{"n_layer": 13, "d_model": 64, "n_head": 2, "n_kv_head": 2, "head_dim": 32, "d_mlp": 128, "vocab_size": 2048, "activation": "swiglu", "norm": "rmsnorm", "norm_place": "pre", "norm_eps": 1e-06, "positions": "rope", "rope_base": 10000.0, "rope_fraction": 0.75, "qk_norm": true, "attn_scale": 0.319, "bias": "all", "tie_embeddings": false, "parallel_block": true, "init": "trunc", "init_std_qkv": 0.071, "init_std_o": 0.0139, "init_std_up": 0.071, "init_std_down": 0.00985, "init_mimetic": 0.7, "optimizer": "muon", "lr": 0.01, "lr_mult_o": 0.776, "beta1": 0.95, "lr_head": 0.0103, "warmup_steps": 0, "schedule": "wsd", "decay_fraction": 0.621, "decay_shape": "linear", "final_lr_fraction": 0.05, "batch_tokens": [16384, 32768, 65536], "seq_len": 512, "doc_mask": true, "train_tokens": 121000000, "steps": 3727, "dataset": "wikipedia_en"}
Each number is 500 + 50 x the weight over its row's rms, rounded and kept within 0 to 999. Layers, rows and columns count from 0. Numbers have three digits each. The size before them is the row's rms in percent of the matrix's.

# layer 5 MLP up, 128x64, rms 0.364, rows 81-114, columns 0-63
100:515495477389493476533490412525554492533520535453414455413621451456542451548531508510452505524518589568401526514561508502522483416414563530544462477552479527469464523489506432478410564554498435
108:460463571570440540413551562484473517528542470510341487472536507564445460435534510581514396551444563482494491479462492503511531492482514570458453523466542563549557498524447532432453500488519628
086:514524454489490544493611503557430431543633391575550504515572483556529489474547487460570519423394444468539530503516551547532516503579546503439394526462503435516520519505437454454526497499474516
118:525519520466484539449466434462484455470598416449477499487423521449525479512562506556481521409494523531413499510538517460482438441543451514553480518620489604472482542452494466423563545355554535
096:455465428542538499529533469500397459530531560499458452447496575557436573563417448552494491502441466537467504468463478454455550496481505485501527461610421497413541460509482524401484640502419516
110:471499511460501480503492513467480556526424600569526631518441536467454501521453515482509527587490411430549512567466497578480481498569432572465573529541438477472422570542456508491571409589483512
112:490538489560545479493529449325540458495539469491470491474489614439520546550437424522580535472582482441507476450484464547450572560447474550400510547530483447525483485497452556506411536466531468
103:543506471496559485492498495440501490519485386531472479516512503512554510470573515500505569511500464430499519485483459369449646579494546507502534579502576510498490512566447511544548498453652603
105:564492563509476534381494574483447431508525457436488536445429587447544459567477387509544479547533465452469496428508503457529503481497428542489492553581457495559519495617443490497519563484413567
104:589486444476530528517522474567443465466485466472452476459531511461433480463577505449476457413451648467426594513620448502494539488592552580510533531589519519454509470481511491461497508552461436
095:461439489460596435518514427501503490492595486460550480507471517419561499496484418588590528474511571499490591502556474431502461568549508444515484564614445612483487464470522483444473587460477498
109:583448491483477495502427417403481407474447507493453496577459514502533540481459495442576519582491456479522510482412428380415590461519472558478461554472476552565511491452505546582490463552537547
093:548545501564364561482527448482480456503478564597540521542494391467400506560600481487567497502489489462604517587535476458509461529455500513486471481427476501510457489616498493557452467547461539
084:551438518569451563533559555406462523536463484515371544441538534514483488531549371538529527466521486536512552514531488473421473534469411501502505541563482464521478512487515544438466614613528571
093:529401619511442495457535533516473588510465541469547532411556541546536446551492457549522508558573482412452546518510458439388510496541436563502504480575453570499536481432524560531434558450529508
107:454435525452469406473437512471529557517598462507521506455677461550527507525541571431540535517565489487469527531428476499536485487543433570493545502471510460563514464495496348514519457462472546
111:535496509535526513500456543458504516459472562513418504550412562480443549509505469440385501564525513472418472456486502525513410369534442576487505485511476494444451463556481405519503442430415608
093:540492445534398542511525453507444452439582457534432475490426485400463511435498380470512514508454520531507537467526483506505442527487540564441530468416534505569461385510566538505390514446562550
100:500521524548464516529462423537522471507463515486505414415504584478588481489551485484410499471472469406485487454570477402505475379490428534475553532495474505522420431501463508581488391501507615
070:428570478485499544489455594477573500521529397525486543456487560477554586542453601528452479543544455459572567437478462412413564479411453544497507505520533539482515525514526511552452398576509501
104:501579481460439491484480534524542406480453529475525563581399537524485436472533430491538496517550554582393580509534483445454527481482507582523532509458522559479476569489475625485432583543577469
103:456556527548577445547609503472536470514598444543437482576564460564497470448567527520573523539486531557552496538482541450515542497479539452512484425410440486488443508623447480527501404506573486
107:622549544530492440468492534514495425456499482502448559444543431589518450507565533476517549413518633455453512544542570511621492543562606512525526565498519552537449506435516510477518513481539500
102:552417570497594543557424407560524479469484493486502485454499510507549452436528540524469563473442504486571523571506471461480590518602545581457522504467644499506468435428474522522532475492547580
115:551485471449556524457526507534444432478596439498418424544413522471426549434557577533465436532433517537504527533499446420554517609395547482479478539539537475541546447494423575498487514536525530
114:509471498474522419572543526479521551498544554522575518484429522436479608516615532465502480510540497410571562459507457432509538429557486526537570551575506494538474544509497409460582435604549523
105:502495507498549449431570581433440445563417549578505486636416482557481579505506568488525525505506548544486422526516430472524467475520418559424560489426461463474472497469452422492536494531571509
089:406612419530513525524509479435554484516413572441442587457511414579527559445501409517456449510432536491432538512402484455494552480511521449507489514470436443523497562445542525483525551575497517
086:499420606515477508427527509617439495455460441466434499454388548548491548559475526584559473533500516439536516468397531593461562515534425493483536494554490481503518554509456507448602468453523502
106:430443597592464526425479520580497607517513537579513457485480492481534446527468473438453501477514444532535372424481611525511480452553436526483467517510509530497477532439527483439410557487447427
112:546574537508486429473516528475444594509459523520493461498553599464471449556432461430522379571589423519346532535582526456545465454446518555521480457506458481511521557494465501485514458519522463
125:473409577531407435495461472490538639477512558528521496574483491508555513458374585492480478520501439604532383540486524515572457474597488474495501467525528498508540533446492483480473582505514472
106:543483574536488484509425439488472513499588487494496487472475507501510491471328552503466526486479494508452499562501488450498332509517482473428569520580518515431492517432420484474522531496550365
094:577536522481590441453533535475553462543548435389481434424540472550520481488485530427515562522503515534495555531455601405496522580528581538576547493408516474566522460543475483448519414557486495
# layer 5 MLP down (transposed), 128x64, rms 0.16, rows 81-113, columns 0-63
101:444505531542540507523477446502489470445568454522513547563466462466607568589557420460558397548496430561533501518461490526439493447533563477536521441577517460422579584519478569586483537495492561
100:487408470469540481515496517528522445419602543500489561554598459501471486609506475408586413505516448503461515538542515509424463422514468570544487444448505480535428497512484557470370557499473477
090:523441513530591505538528483608584526565504492486424479522437500512476495499475400533556443392456520455446457560546526503498516499516459419457447411496538542459601519484496474599446473533563585
102:587467594525591543498443486412552536593509493489463468506582503565480504544481491539490480411579552542531491480438504491500506493524494380460426491501509409457493553471585415465470549413447494
095:495496565487535491519458515396506520510509531467511514482412479583594473457465465519488397454551571495436427505548431510504548449509477372547508502452543461460465526535567481527373414436442481
109:477550585511537533407582523517430521496522576535511519535401568564509501373485502528489510603493506578475451497541405564524525433558478559437537472511464470414547509560447538538464467516480548
100:511585490473527549487472586494523541479462519461509390539576564483481551463510482514568461612537522434436461496424542415549402541473498527521550464538499623584548478443460494540550488522536561
089:504549561501509527521500501530579468490468492583466484464527469388524542463481551424606539624513469482533435526524495541485526480546516618489484473579517444552448512604539624483476552449519465
095:510479470531503527483547509493485479405504509489519455385479494589499491458463528472582487648432443424430500474508602529489518447500426575538495507547481461568572475536439594499598522515512460
113:510570532534547495534464491499563526600529449486469489484545485552575607451502477514524554490431462475433632531510589458499420498521546419514503529501496492478445464494419510523563639479552572
095:481521558507439525512545525509458434467528478517495539404452484573527520530409481495449463536562525333419501619410573492472463507489550496514450524524491562539441535423485484522582480504427487
099:480533532596554583440545493509467419624564537490493499499505567475500460458495498490464492494509517417499448616490455503496448570477493515415558408552517471491439512574542469535593511378502510
093:575513474482432503405526518500459511501482448591430619512569437553511474431481443470532460517458434530538458472572459516577597468535514430500547437476511512487562413447460421493542472591470494
091:566615520427523463505477529544479511499504494525537442481480444353454482474522510477440543637462493455506424539477493479488510537524633504446486450489519481584578451516429520466518533409482469
103:441441628527486483464435506505447534450511506525548501492468424457521467545528501483513372553540475439441549575431495584409471515473472483470506446580459442477586517506493537506483565581531602
106:476522553535567495548571484523510488507533543511454546509428460489475462495492500365460496499453565562488390384573465478434538471504552411500554478569448497507389512548448534483483385495528466
105:554519472520477510407510500449415573593540563497437425458481498519472453502495565516513409554486475509446563377573438493455467540550445473468525480492500410405517449562523481492542462552414548
096:444534539462498539515474542566512498479471496508482553546514535518482510390544531443479382441430494401519440553485539462571437429466478447570390549508524491530509481497527595508596410549464558
100:544566495465527431482574535474418457474452517456493372489497504489447497503412511409430478519525604595512519422439477467476534512551440464562558418535476602527490438520526562551507522454514529
097:461527431475455561469369469518493503490509467513504448498524549480538575582465496505441517477533523553561524431551524403497422388506538513403456519506420537432459500510478624462551443530450533
107:528495510505508511504527495456448590552464459484521501452544553481449490512529560542431528559580442474633524485456580435433545494510499469527514516495466462447505470573458389441508652431436545
104:453507418462539520407484519495516524513552431436521492580443458545383530462547554497455510518422582526525475422501463568536504548435493549459558581522456452461443498503497525400529584554492593
103:527540521517380527419543476427479475501438567526525507494529457513614454413548511431509512616520437562482554483420515519462487485580472521478494530523523429531444500535478571440427600508519561
100:526430469474506468408505572486335515404532505449440478517546453462507537422450506565440525599481444471516548518512515560451532523504488496492451517530559455504476400547509479561595547501422484
104:515545452553574451478571503566608425513516416500400458555585397517520474542388510495462532485412486427522469529501532455511496440516489496445631545532460528519522489465488524509507512501572452
112:530506534545567570452471572522502488469455552386497480545610460447560472457460514546542584623476431482498540527446553593512490466519470544494530481451420511621479481509566547533548549515484515
101:542545531402551534566428633415508456500532476557444580467478470529469579538480534493469455476461403452567470494504566498513530434537464502591574475514477541390489502493410480509470530524512548
096:443439488565429526517472438528482509550550439452516588546394491405530527482561473574499493482564479478483537482595441489503497540462484554476524451519473510399633529573479515532523459522484619
088:468492552520524503560555494563497465510501431493448507484451572478445421447524473493542442487458461415464558475412603596430497492494536579549541499550444463478477510459404607574497541449506408
108:532439500485398401555502557496523500451500587446450510482473525454447472514462544444536442431536462536473431558583489523527478494407375497615553482490576546493480480479561545504539483405529512
114:406493553491401446483475474484561439487524580482417501408430535457551545541475527435499477518553646456505505570476570500573473472531519536451546476558474490435521491556575556534410504462493496
111:471446493499547426437538490564445584472547501532496498437561521528517563503456544508425539491528431469441360464483498487591399453465529508464531410418431434515440495379529514503504502492483478
100:480459450526434486466514491489481491436514488522582448489461486473499498386463446388486499491506534490431497594492564452496456534556533626525567530591570615526473571494571581525497501544472449
# layer 5 MLP gate, 128x64, rms 0.345, rows 82-114, columns 0-63
092:512490515535487548447457448519552599498510417515500501430501411489546452453512509544429491526416610536521455481498490488518545510405455392547414501423479460488441591444508456530465532521548609
102:462482566455453457525483405570432570557527544468521515485564527509510547504432462567495534477474501474474441498480596636587563461407504428569567510500441548475488560462497519527484606476503467
100:547468514528466428569501513554507561563536420522499502457655380498532483488465465469511483463504504570490480504529600504539499441505424522615484513494478432457370440489523430507460484472488459
097:509452526437445485524542520529531528488486490563613570496551467445520526535615496536491470477517501609545574390535541543586486424589443442561525455459474538510490492479513540497440430537404527
100:446427466445519400587607554453530543581514479401506520508496439463475546542515504399460426559581474561415449486530493527518443406541549478552421497486540465469526504471524472535549488477468534
102:517416522484463571500556398495437512526561513451542599523533412488468495491475487486487477597492586544482515579525551386458503502449462474613541522453576522503475570476494491448508507428502396
102:452443536568467478576398530488484510532597561473518476421496438542449452500443455550452510615544442506495527485446465425469408464511454530456444498531503568481424455478565608452507503521467435
097:578427528499465536534451444471517514530551458454538458569538512388506477494565585609419471474570455475521459525534449475397579474509417509493455560528498574535467425457573487470477424488516458
079:439461510481513506546434500537524493497523555541455501527590538439445460487616456540521443527530508460493488425445436632404566521442457505508465611505485446500560542393513492514518413475522553
090:482396538490527456521570560515541541607512517443515528437537467512531489519523579600499426551435468542470482513516397603523528398450526468449514504512474423462514463513464479512472413564472402
098:428516522483506475459466465524441543564500458539520507573460522477484377493451378480616507476432445462384487445534499499466504485634421538506503436519510475483504468419499492428500484417520495
107:589459494509543544524451532545487495570462540474594516568489451521550531463497448412472496617509488511576535486486417417462591523489466536506457571494424500494453463547550546531631412517510533
103:483532603536480477460509452435416477554523466458435482421547523557606435513555541409427404482482529439423533516525535479502476406566513574550473521494489536581477463516532550517553554523575497
119:544503461478472483516575503475484424481573402427469484466522458527450478356447534526589536512449523442501409502541491516414561609534486492476478509474488504470432422479375495428501531465487525
098:537417457512415581561567522453467534502424506509488476535452535482506488514479494559460422444486473455484509511591468463559450471455388447549451462478521509514575460484596562515427563580408574
087:464529441435487486522543498550550430500552402546564477445420469544523497498463517360483536560392427499461469446480414463534518502509525436563478460424429461532517401498528439474487482484448443
089:483468518522533483474527475459525504522516455528545521463516490431563364514483524516522574470548540573477589475502529514496429647517517418573538517560481548476453491420569488427441548467525376
105:437466486576455440510475609495507576484516415440499579443552378479513459478485481487444412516504459498478411482541492578555489570588518452478399524495462493455509485438517443426521568469519477
085:441500518446492494512464437472467572533600384561524484443623489477538538508587518504470466527542537513575449484426516496464566478561492521480540483402495531548397493491441571450566438542555539
100:563440551466525435506482491420468529511398511585555453473535592497383466485414483585516553564455501474473551464459459478453453530597515554502475528578465461462508517562574552432476559487483543
113:498474523484421494477532432469422515442478590592437535492486434536430499400585542652487427432461479525454482428468488518584520410555492489515535515441475466497504492460517453509517564483490559
107:504384487459506561599510534550509569570473434513523482519549548489543507479461503484553484452489522510476475455509519657486563530504480528562352588503545538521492477420538493537542409525539453
111:569472510434548573496474457449542573493435486527455429526538552452474496503463461436487580518600554506511502536624565549432469506477537492522571532412458460407463613541472506511500567520523560
115:496554405432442553509517559518483512567496526483545500394450518487432549491545568500538416581489605501425511491500497555533481439438497442541449574404465532471505576560489436445523535588458498
110:455491435461505498506548510444428412586442509487383470465514542569492516428544452541512377505487603477484603460488599551517553555480506523533527507473411462430433545535488470488461497483493550
090:503530508446537503480535461484519427554516532429400550551426555540438498432419486509468525493471473493498446501483537523451535453582467529481599505534442454427498464489366444402519483591515402
099:504515555471513558462535440451447507502562525484584478535422485431515473518394537422408488546522434482484508445449463441548423568456539477534561461452500532494565560512481512533642521567568439
100:528474538505513487465451468424460572492535446444495538570564493421476538554490569432423460501550518530366487493523433439471433475530544497521415483490441529494607519383524538474524547446584485
100:489527511505470514494477499493501538469553511575457540488481465416470486497440491588555481549434496459492557444466412495527470475535425435442509494488418517389384517501598424475466365451481581
105:542476462510571523539447538566546498565460536523619524500425605555483470521488419504476446559596433535433494451531457527417525483474438495518431528530520506439582483538551544502416448405514485
093:504552473481502476397509490416556550461549539566440435550465501564458427485485474451505462577468479533558549536507488493427436549508458470558585476378467464441471535610544481592504474450538549
100:542557443410509518458533513520495561551567461478516550471427438579511516439545561401545426436542456541534507567408490489510536492483566452574469476416492490502537532582524484504533412490477378
093:552611567523516504571475551432522477452515406537595431459488494442455432442516493475415459478584485526377537444551465512522473526468549500509508550528516500527526552490608501480486545401571492